{"num_hidden_layers": 10, "hidden_size": 160, "num_attention_heads": 2, "num_key_value_heads": 2, "head_dim": 64, "intermediate_size": 448, "vocab_size": 2048, "hidden_act": "geglu", "norm": "rmsnorm", "norm_place": "peri", "norm_eps": 1e-05, "positions": "rope", "rope_theta": 75600.0, "rope_fraction": 1.0, "qk_norm": false, "attn_scale": 0.125, "bias": "none", "tie_word_embeddings": true, "parallel_block": false, "extras": ["capped logits"], "init": "normal", "init_std_qkv": 0.0502, "init_std_o": 0.0561, "init_std_up": 0.0502, "init_std_down": 0.03, "optimizer": "muon_variant", "learning_rate": 0.0165, "lr_mult_o": 4.0, "beta1": 0.9, "lr_head": 0.00885, "max_grad_norm": 1.0, "warmup_steps": 200, "schedule": "wsd", "decay_fraction": 0.768, "decay_shape": "linear", "final_lr_fraction": 0.05, "batch_tokens": 32768, "max_seq_len": 768, "doc_mask": true, "train_tokens": 140100000, "max_steps": 4276, "dataset": "wikipedia_en"}
Each number is 500 + 40 x the weight over the matrix's rms, rounded and kept within 0 to 999. Layers, rows and columns count from 0. Numbers have three digits each.

# layer 7 MLP up, 448x160, rms 0.208, rows 117-128, columns 0-79
528457515482506471535521505465567442518513513501491500487468589529464514467474518515478524496506546486586527573533490522457502522563532446455587504494509496538502535480543500456569487569465507421487480478490543452499460548460492505474436500
526452512492443434485477459511495490408584492478514563540486503506495513466502499508487486495474467567558523539543471462495536493569548571473510488526471501603542392547503510456458511458480506551464465500537562537571553492492529554493574491
453454534440523451477514541493540484513431504543457578537482488537494449476479499541554487516547471526511513487511526517508503488519532639509573568550458506528487502536472478512486643550523470464553464556454518507524467637496447428457512476
496453582535467504471515470577511474506490549576406530524436549507518459460451405488438498523526529451420554478483422512492444537553482415515550507521478498526529440551528484448479492488518578509533435515453594530469505509515524506535576532
561480474501480534519515540462550551450510516541528455498514455509533420542466515484450500489496488645510496458497449506494498480482403562502566532428486503512506507470535539570435488441498548544460498490481475504585462503531436490458559488
528539509499545499507484556512516490599465472549496523409503526478498483576450483448531503396504477472416497552485479535477550535541522506443520452442535527541437536610583483515508470505449442542464470508507513560477472523499479504491470445
489490422488512515567494588492489580482491453571491482456496530525512460562497502528486484456512534551465482501448550500497548497461508529549479493487556588467515545552502518555395529510517424493495406569526502506466489566469552515558551524
493546559495459530439552554512475537531511528466477517476580503516461465471489530525532470477527465431507458501471458513512471531401582528465446564530524523479501527502539537579471530505481423490483472490439530515495533456518539440522439389
527505449517470532437481466536517475505440543513472523496474535537523509447513468538543545490543499491447526456470472490589513511468511479428527462530580495520461549519530534552444486491573499471519527527475547499493492461530536523506477583
458572575501522552454530540495522526544521524469472532512536458490531472542528530492457411527587501432536505464471426511471454527433507449489500462502520524477481434476484515508425438495503541503438530534462493436426489487500521520503523429
443514476516514538503483527532451486582477518505433469510513438432514500577498544488456486547496583502454588477577521491495571588481463444471504522520541493559580464427475503458508547525497533440507440499465545528473534514517477456503419507
496528600501497520475565508525477438530572473432545540504537538447461440490506531478443486505640562522519555504477521458458487511520450478554469549528507514476530514528575502517472543511483474466404583460431471543469479560524471462522530496
# layer 7 MLP down (transposed), 448x160, rms 0.112, rows 117-128, columns 0-79
518521563486513520493428535483548493537473542481514497495468513471493516522478504516511547522519481437550484510487514551465461481520472497587445510565486454492500481542540474499563487460545524526539532501558476397512503485449556513605486533
527602434470547533525515485490497471539537496494596492498458602510499521445605405511481564418478502449472461556543474523502484522506574536496511583508579439482453502523520579509501491501500461564481544490528498549517512456470478513557546514
506452503540544427505452528540524434528480451510580522483474559449483464508561386515514472527516561472488446489455534508469491556466481501492579466520490517546500414531495492473466510448490545493559492549502427505491491506510452464580533488
404469550509472499477483459535543506468545433535456482589494459490463458559376441453454545439519585444475495471448529524504414510499452523536537500426466452591507479464536556600519524509441560492492479459499498579552526503557486493461435596
501428528446528465526494510454465493519529408545547530529417529550493473579527472535499584408488514501467475498441552499469444455465571476519449528517436464501494461470554467462513498464534483464480494492520513462546527475476467475485501526
429504456515538531490545511558466547471515432483435529620511523577495530490475416531471429570485485532498454518498443507493486488573469490596507461541471476465488564462448516562423526541562489515481522441505483491435489451508531485502486488
465455463525509481482521455497429453544563538454440550486464470588456551521455425483550485565454442517500532536473416508530445558501523454418557546482568529499484495446538471468472507498397528560492508528566460460436522406467502523475502496
481454437481550457499524506551557507496494560468475487540516464493479503533497546489520491546493535531525531459548538503516555451476503378565508455502463493583556500435454451487556459488513571503475519535522471499568502530498503490480512525
426505443517475478470579473490413558478506482533512468466514488433502453497505476517502500574498500506528558493504523509541482476486451493522492555453451515525500539524540501517553543506471384525496473454507435535516570504435510451552504460
556481463480486472519548489479486546519498501500538489467446491495480540484487473515481599554438425504482478461476500426543410486553531482435473519439451556460492464567517543534520506469535488547596529497480487444531503487514498446448494471
584481580512492482492536477469571529432496463452522506510558557498475466489472488544528475491543438525481462492473513442505531471460448491513453488503473494506491423478556454504562498434529518529481481557510527511567547451474493444467530491
500496442477495490553452493588537528455502592501492570516482497533491518451530527522476445500523447529552446450539532443521486513448502436513540440479470479463470474542524494491486546500499529489505458469526479518533490469508475497513458452
# layer 7 MLP gate, 448x160, rms 0.194, rows 118-128, columns 0-79
502478499524561437504454458486474550451608497479511529485475456552507528548526511533548486439590455506480502572526569397531513513566399490449519511502518470482489455500520417476468511434516503484411551510484505582518488601548485537520506511
523544450530483467556526424491447485545474467420458514456552495533490533541497448440527467543479603510444503595525544516487415506450489500566443492515502546533422547524491538487525475525497480537508483582515575480449450505542517513456442485
462470452531540483527472494493486516480492564589526469530444510491495532507412545429443497521490477434456514504488415416440484452509591566404506517461432551490490524497455510482525568514450525495474450487413444533478510512571539528474538487
457527463464496574475489408558485481498534491467402414555457454456594495522488567434468516529475530499528410507401449461485498497517417496435501442483507508464529483560554455511458509460525489536501525460436515516518508435556507479558472468
476424564539527449564463491495420503482562522455470440488476507552428519551507557440523455506498540548522514473494573507558497509563454556519528431545514518509501468589556459503462507518473487562520563486502517539505511521531536510450498537
511499521487550483527525470511442422560488519530566467435492447524494478502448469474519478467536443427429511559515540510518606495441505476461520540517537495499479445487470505418414442497468543505518455461551520432460440528413509533479464478
452467457578472449456443473512511558526543577534507447499477486497499517513496432499489539506544485520445441530508507479553455476495519504557517423441517519527511583492501472419539502428441514452481538477481495523523480485510417491495471572
504482484493552499507505543490445480461545442561480495443521510452514415499521515448531495539524543442515551504476423490561438512533480529503560492605459521563416466511520497472468401513545526507415530473495524586535492502515490516532538500
428533482544481503521477502569549506550550538495507588505511452516449439507487497512541556572477503464474511486541480544508489525479457463492501560470389507511515511484516470519442500568585579491390445433461526521564529481540504444516499558
515527507508532441436495504479479511555475453445443389546583482445528462505545484568531508580535475493497472519510442434519504500505484471502433444546552530586444518411482541500503462495500446468517496512494529510520528500512478455461548502
514487484466463491463536421433487519542442454483481530501479551538506489452605475501479502466435496543478443544561478426505464507533591505432567499528477459519494481513581441486561529482469478474589505482453476495460506523450452551505391469